config.yaml
n_kv_head: 2
vocab_size: 4096
norm_place: "pre"
attn_scale: 0.262
bias: "qkv"
parallel_block: false
extras: ["some layers without attention", "local attention windows", "gated attention", "value embeddings", "an embedding shortcut", "learned residual scales", "skips across layers", "capped logits"]
train_tokens: 83490000
Each number is 128 + 24 x the weight over its row's rms, rounded and kept within 0 to 255. Layers, rows and columns count from 0. Numbers have three digits each. The size before them is the row's rms in percent of the matrix's.

# layer 10 MLP gate, 192x64, rms 0.164, rows 86-119, columns 0-63
095:112072114072123160104148125151147116109136143112127145127171163075153151130127114111134146181102075125104127121128163131141118141148152118150127087126143135119141140144119133123115098083157162
108:091167147153078154132107096124126130103170092134157167098136097106107118113096137140115173131112144129103123135136139109128175160137124171139130094082126120138110109136115141103160081124125144
091:110160107154103150081112169125138087143141086158128116104143124127138140140117162113134116133138157096190145121098168151124149142131139140095162158087133137124155095125088113103119136102096130
090:080146112166145169113146110135139138134146123133136128118110107149120121082118145137127165126121105138132071119172095125138162143148107075134108105103133083126180149075120118138100126144129152
096:131136154132082124114135120134063111119127097127134107115135132138135085109116132123156145121109109183156184149132167161111134126133098120139160082125163131090148156158082098143149122135121127
100:177151108112116154148133110105132116134130135104124167095154122141134168070094160107166133124111121144133144116175138121147157134114118134190113119127116133111133107079096170114127146126151168
093:115117092100146156143153143111156130126128129119131112095105122087121147090138132161069141121137112097137112126133150113100145134129157149147180117119174156155131134131144119086166055114132116
120:120125085130090155141097098138125097104119131171105131080120127151129131141144130136143132154079089179135153102187154113128159139100120130120144105086155148130107121142111116138107158159105147
087:106112119162106179112116127114184123118119120124127188097140142116149135095144094170096119169150081126136142100112131104109155137104150133137120129144125143129084139126144121075145158151158122
102:150123154165093108122092127133134106131161111152127168103149093144122120169137150114158087129079161159147133147147150156154139148122128099111161123088108121159105110118095151182116125148137115
093:102174106136117099114126133157136126121082133119106124127158128133122149136137110109147209139127119093169130158122155144100097099118161130135165100138175126136158125115108108094128122123156082
082:137111125112147126128158124124084113174125099124083131112113079161121130109117111116142096123148130122126104140107142089156128095145132146151143100131214131147129125119100135142161120119097184
091:128129145088118136128101109130163158104140107160167145108104142142130119136135115109122095167110092111136121094139163158091153145159104152115132111145111143138122123065145119050119119141101119
094:100138094136108146133116181134095097118134130123151128128114139147165089137137114131140088132132121149113137096183177116112171159090073152129137117140134088135148120120130118094129152171130099
093:089132163160146140106169133095117153129121124160152086124121098117108113131118188100148151132132152110140113117167126147091131136156117147090153129119163077123065111134118118132133110119137096
095:102137129113162182138131114116117157118100134168100123113123119123153113077125156097148171131153145146136142135145146116120186118112143142067152102108126128154117105105088121105153083151140126
114:175135133088103092148140139149114132119131172087091160132142127128159141070124106119158091100133107145152155143186160104157123129110131135170107116135126129153111096161127135125114134113119158
107:129131138106136126133134119143123107103134160143113141095150142186111121124122120131158120171103131131080155116114153090141155158092164146101125071149117089144123093114145148080122159117161158
104:146152106103100156152130127122138132117183150111112147108148123139135148093102155142117124124126084141126106123149138115157174143121105085196097083124134128119164124109144159133137075119118158
097:188138136116126150131130108146122109114100150141125130150097093095108176063120140124126133114138138096100181125187119170128093138119133130123129120130146123117089092110142153135146111130100163
098:156112139139139177079109141116127144106119142099149117126090143158107097106103124139117160143058142150164124125128082111131101128126159125101141121104184119123102095127129141132142127175151110
099:103155119151142109111111140136125127102108175142140130097155140174154172130121144154132165123108067142165134142142169104118145160123116146119096107123124114121136085153123113111108072171116112
109:160174133142119097158131148145100128100145133130113117095101091114094142136112156138115125098071152145112184118131116154095122136111103103113190100129127150108109136133112160114135137145175123
114:119138114112084098151102129158150140113120117149118125106113128145121171127133116137169120136143178148096157068137142116106144163080155104111101120120135134175153151141114125115127083113179115
095:138157108118125188191113114114083100132139139095129130085147115118123143096156124132139141164156126165157160137140157127145148120101119162127161109136129094131111139108111170114087121114155155
096:119140078133116153150118124158124097142134094156115156115129171135138132083166119084110174152137087131131136160146146095148110104091128131131120125166121136141146052123096126110129119131131143
114:064137118155128115126152107149151127096145161168107154103138108107125146142138145096134136174114140174132151131115092148137181096097107153105155138124133094129144133137104134088138140151174131
103:119083116119089119103110110165156141125112116107117157112188131134154117156146152150125173094083102130123138156108142084133127151140110149134083113110133104113149135128097129151163101163154104
100:156155153116104122183103073150088137117106163132105155103136137135129123092124118105125137110134162159108138122154105154136067136086079150162149140143120123104150133123125142111142112087132130
097:112142146162101151091145121133144135090132135108128100104163167087125150130152111111190128082144105113130085143135120144073120137101123142132141105143139078138139153165141100119148097152124125
103:122121125153109139149101158147115132134107127172168192125120165129141129127163155115093149103111102129139095136159157088106105144082073140143092120132111134149151104116134142130094139114154100
088:088161100121114166133151118106119094130085130160128161136072128071115148070123121101108164117143074101115142144147130129123157106147143119142149123147103129146120130116107128114172124145123146
095:151146125167130132146166114085145125099108095133122136154173122182126140150080112107116091114135173128132159102126107177100119144139139084129096086130102119157093151136128143132127131113105123
099:127123122105106130147116093141168140106112119095120112095163168171138143108157078113113136144120124132153166145081146119156136136130161091142122124127147137123114123135059117112117129178086109
# layer 10 MLP up, 192x64, rms 0.161, rows 86-118, columns 0-63
091:078127154137123100143099128112109113191149136128122134122158129129111092136140169151133175127112111116176122113117141105152079128116090142111095116142141083153161067139126137124125119136149112
115:149127054130137118105160144083147134121127142100091086184174107153118108114165144131176150114166122144150104131102104124133129107118122108092135136141138129103126123114130114083117143138118110
112:143135167102129139139116140149119135105126110124154155139080147148179129160113130107108127127128098143143157126092142135118131101156174125144150107127101138118174180113148100088094186117133095
108:092160119151143123176138134109120103123129139136096156107137118104193130119146084152139168089149142147117144155156130091119093138085157090078109106137098137139141117119132121128167145124131120
109:126115119123175154159134128139111102129126103128146135143116133114107093136153145147079154069108107125121141161118140151182114120101117110141087082110102124157148172108122143138102125118176097
113:117127123149126102120108093117083127106152138120086145140105099148127120180108144093161137187105148141168117121126151146145066152146156164104137116121135128159121115120094140144107113155123092
096:103129133114103128135138165112089143142154106143127105121110185102150096109168113098103093127143110118105125112090129134094116153148154157144153140122140143146108159129155105096139059089133112
106:088108150117101121114111165133115113126155140147132122131142132123087156151142125127157121153080111194099108123113084099130134182158116085094143115140135104093107109144145138152136116130107171
091:145142128122143159071130155134135129132075086135105063124152099128152130121136136143132152120112138148134109097156130141072121142106152131095131116142150144123092149141130080156186119148121123
107:115132130147146169107198175125070147146164082136103105130094115125099105142144130104141102109114143100156089131091146143132109155134115123142148129153136158151125101101144125114123092120109130
101:134075146112120133147100115102088162145115136142133158166110116118111145150106145175167131132128126158115110150111090157127099126109140127134107173127128163104129116175122122138105202140151141
095:124125154136132088120117133176122134106149146111131124103137116136099171134076108141150130115166165121155144089106147124162100131167119167064143121140119114147149144151099114129171106111100103
090:165126149137104123144114136108089121152124106124078083101125155119103146092133111145114144117108144146131118121190109139147122112126152083109147161110145117148129115113170124169090154086164149
095:115129157133119117128114150131133099152094094110182064159133097145163131133113117133158146139161116096121114113127141151120165110159152127106146143138094148096135139121127107101160081162115080
088:098161142149138111128114119105126130089117134157099155148148128200130100135145165140137122160084146111152141110129132099137130136101144140126101129102143134143140100119137081101105098167139062
097:101137101157143160140139136087087091067131111113164159130122117112100105126153121165124119098120110115161132079151142133121144113130146131152114091142116152147158164101144146171154128111166132
111:155081165121146099100115082133135131175147131109144109096137092140128136091145150097131156133153154131137123131107124139187103111142124109129138136122123165137133144126071175157136138089109155
105:129122144131120155145100137095110097116140103102095140122149120170122114106110055160149134141146100137122154126109156118162126137121155138130111087158134166136095111130125080183100144148148099
110:113127097090127165154176125157106133137127156130125145147133128124114129108181141123116167116131097151141113124160130120115124128107071098147132149109096158144140118117127110185139107064123169
100:076103149183135112141151119135120108126120106131160108112120149139117088170141104127130089157092112124132142114101183110092146119114155151090128129106135148137141110144153084130124146124187119
100:113114126069136142161157155127136141138139106114098120106143138113136128131152111153134084129150155137085099093145176129140149111123106141130094118137114129143201123060100126114130146149110113
105:152148155107152123145148089110124131139121142136171131093100131141171087133137095131106135091145125107123115092146131116081141114127120167175133123150110112099159144067162119142114156090142146
105:140120101134133118072139129126133116127128117134101124132079124086130133116107124126140156188134089111136104182186096156138131134093125177136100113136117147139122090137147138131180132147154109
105:170168152119152127174149164134110149137148109116134123080090119130138129129124104121133109122157128122161139088160160139075128105105096156112197128142089103123096130125120124113131115134146155
099:141106123116124164149068170139141111161155080116124088159136149110148101105088135124155124153159124117140136170145130100094087128155127128128138154114122105126101118135184120126152139103118162
096:138135106123109120172139103141108120115144123149154142125106162098149115137134115113123124165106110097106133129150108109138110145088140158090138119185116117103112188164123144103131146086193102
096:125140137174118106084124123114148114111198118147110117183097156122101133129130149115111075140136137153112143138165105145099113137094138147141090124126163141115107163136124152108149139172150105
102:117121120157142180107119163138145102118102092129100105147141157109158143129113107145153114111137167148105115144109116130128148141070135087082096129148162131138107122186150089138161114152121131
093:163151153094141159190127084136158109109123139111117144091071150108131152151138068147101147144143135160092143120146108127104089108123117114111124125127125111145120155132174131157143126122136151
099:075161125136082113141124130119108106179134156116136130109109084155143108111150100139117114128121099187145159161116109145131151132129123119092117117148122144064125124115191127108132138135147138
093:142111107113160113167145112111152124137073130115128094124133123128100114161117146117163117130151126130130139154077120108140142119168129130098179165117120118104075153114147093099117123185092111
089:121123178114117121123151148155161122133104098101150130136094144133116157147111147140082109071148163144109155100121096131112153156122177120110118136108161136144123116140139059125139108159097124
091:120127150142151136148117113171126121175158092139108101145109121082114156147142115116128094127120109086155088112149133126144107138086119129105138127124172139165154146146157119163090093075116108
# layer 10 MLP down (transposed), 192x64, rms 0.147, rows 86-118, columns 0-63
095:124139111136173146153101136145191107165139146089141123117085123135122144089133128136137118148197124136171102122112149136125139076144097110102095122114076135132123117154125118137116124157105127
111:123117098149085125146133120106121142146151167158124149153149124126123124080143132100136162083114138147119116090148152124106142138129109191121117103101126089165106095100140153130114115165091170
111:107084119161129139123137119148146130133101123109134106128133141164115110145089088108140086141151167130194160108088112130129139154110149108122142158104152137145146174161120120105092129090127089
104:089182098119095097153122153175116129155098129151095118149109148149149143101154147112145156098152131113162118148154098150139143114126104135116113149136132092153170093109101116102131097105160129
111:087118105130115136142108145160151130136134149161127158147125118093121122128110106141100101113113163102093147122114113097129103104122172145071081158119181123160129138140155118104162131160174116
106:123095097096123162109133159142120096149147144126143161144105124139128165120108144111137109160161098138095117136109143137151158079106093136153132148135059124166122136120101133115113154082164150
104:158103118143108054118124161124097158117129129131134105132138142137102113159141105113110105144134116135084145127105126138115110177150177101167154095109190151122139174120107135120121129119150135
108:093110150179147165112129088107105166168116105093112146131128101145125160110100103132136094123153165111136135143118096155132108126171155119158097149145112088167129160111124142112148093113121130
087:118112151104109096130114119122098127119194128148130163124087146115135144132127145117139154142073082126121138103089138120142139152091119162137150156146122146140101088132112194112124169110141117
106:162125151140116158093163078153159166173100135104143104155147133146099109119110093122114103124101160127122104116104123114113128188120172119112106158170159109124136096115142128119134133100111122
101:158115160115129167114141147083131160114126106105141162133085142146152137130118148137118087148116103088087136127121093144161101182114087164147112160143156098115121150130111117147118163109127154
093:159130112141099148159078144054120131139102145118164156134148096119097131176125146156100127148099131160137113122123096148168113139112124099099141138136083124130090094149159125129134122144143128
097:158117113087114158125144125140132117093170102116097121104142115135120098167147114158131102102048134160133097142119124141124132159123107102150102152096190139153103134151124160130125137123137147
094:147067116158143106159129130112125129107159151093142183096100079154132120130120115164113135144138140131110124120156122103143110142111141142139113113098101155199117137150108146101139170102130112
089:153124117114115115121131124166143104149130161111140144096114138111123194131143097111129119118149139130081159132122100123116140069124099138125154130119052160140113144108122136135146120122132198
098:092099120123178146142105140121110174106117110107128115126154134154126118061140165127178130131120080131132140124165143125138121084127135133160142132075086116146138126106149126151152165112123150
109:150107154091070114150103082117129108102132136148125109132107113126138091142159116139129181141123119131088182110133159141145112169126179138171098118133132123115111175113110146143138135122103129
102:154154115125111110099141142114134104175148118174098121113087171098124173157113133148117130122143127135109081134053110152147130101145163155128116119161125130124148108137140126124141133143102081
107:091182129141108095098124172162165143123114117139116114109133152111135068160153138148113146124099155130117077148092095121141138134135121127091145108132186111133168147119114144124143104127128106
098:166140143147114145141168140109147148092103125130114141109133089126129136154116158120110152130170178101133165100148115147126096083117105097115170146116091134121070124113141151092136091122128152
095:146122139132106113140143109205130143124162142129132164091142160132127116132142135139138173124098157117108112145141099155079133095120138085100155092092146132113129136128083148086129135112095143
102:155126145133149100112128143148106126068157141151138150106124120126172119153142135107095141156114081147125091139130141147117124160124091161129120106167103103112186150116145081118101127167102136
102:143084111121102127128113121128103137144140114145109150115160121125078172132139137127124105117125136132212142098139182128086105166123139093075144128132116134168125120111119138145154140162142120
104:135160103105183095173139146141158123104141054136162133113115120163128170111119127119143103144148146102145111117107149115133163122108070126097132123159132115114144118125144083142141102145122136
102:096155101144145089108100121159108140114085112123090122152124156163129132154149101157118129095111169137139140136161134158134074174148152100110122144107176141117115134122149135145138108141084101
092:137110144141136086084175129093123127128174118112132108153141085121118159108139154130107129096157149112150185130112150148116119167123149152115117159178091094107118149137132111102154109134100113
094:123167121058126152124123136159133126134129087104154128122121122116107141101121111132118151123140158088112139133131107068102146088164102166118141130157129143167162146127128168154133116109089163
109:137113135143087165119114124112101145169141109118116121102185084144139116118128090153130142117077174165115111140101144122141107189110139104124118152105160128133124138151142147117131157099085128
094:112132098126145098117049145088126094119131138096173128124165140112130125147113120135131110120128129154128120147174131148139157164151146147171071113140161136138097117154093092126149125114140114
105:121113111158132154125111100113147119149124140125131153146149096158117146098105133110109127168089113141083169112133119140137144037131136108143103163097107144142140102130115112144098154147174133
088:189144117097112095135152160136122122114148137141108118096122124162102119117162164117115143113094099116109157124136129108153121153121110145165069150146141122135139115127084144110131150098188089
088:142149138125114126162118125119126115128108150130115148179098165091124111142112115129099147084146122136085114089181093163116095108132171153149129127140166136135127078118136110143109120097169158
092:151146158122118086124109113088090144121122158113108137150137134135114117157119132051130110163119164136159169152133127124130110162132131096168142089124094125131088178124120126142142145140095142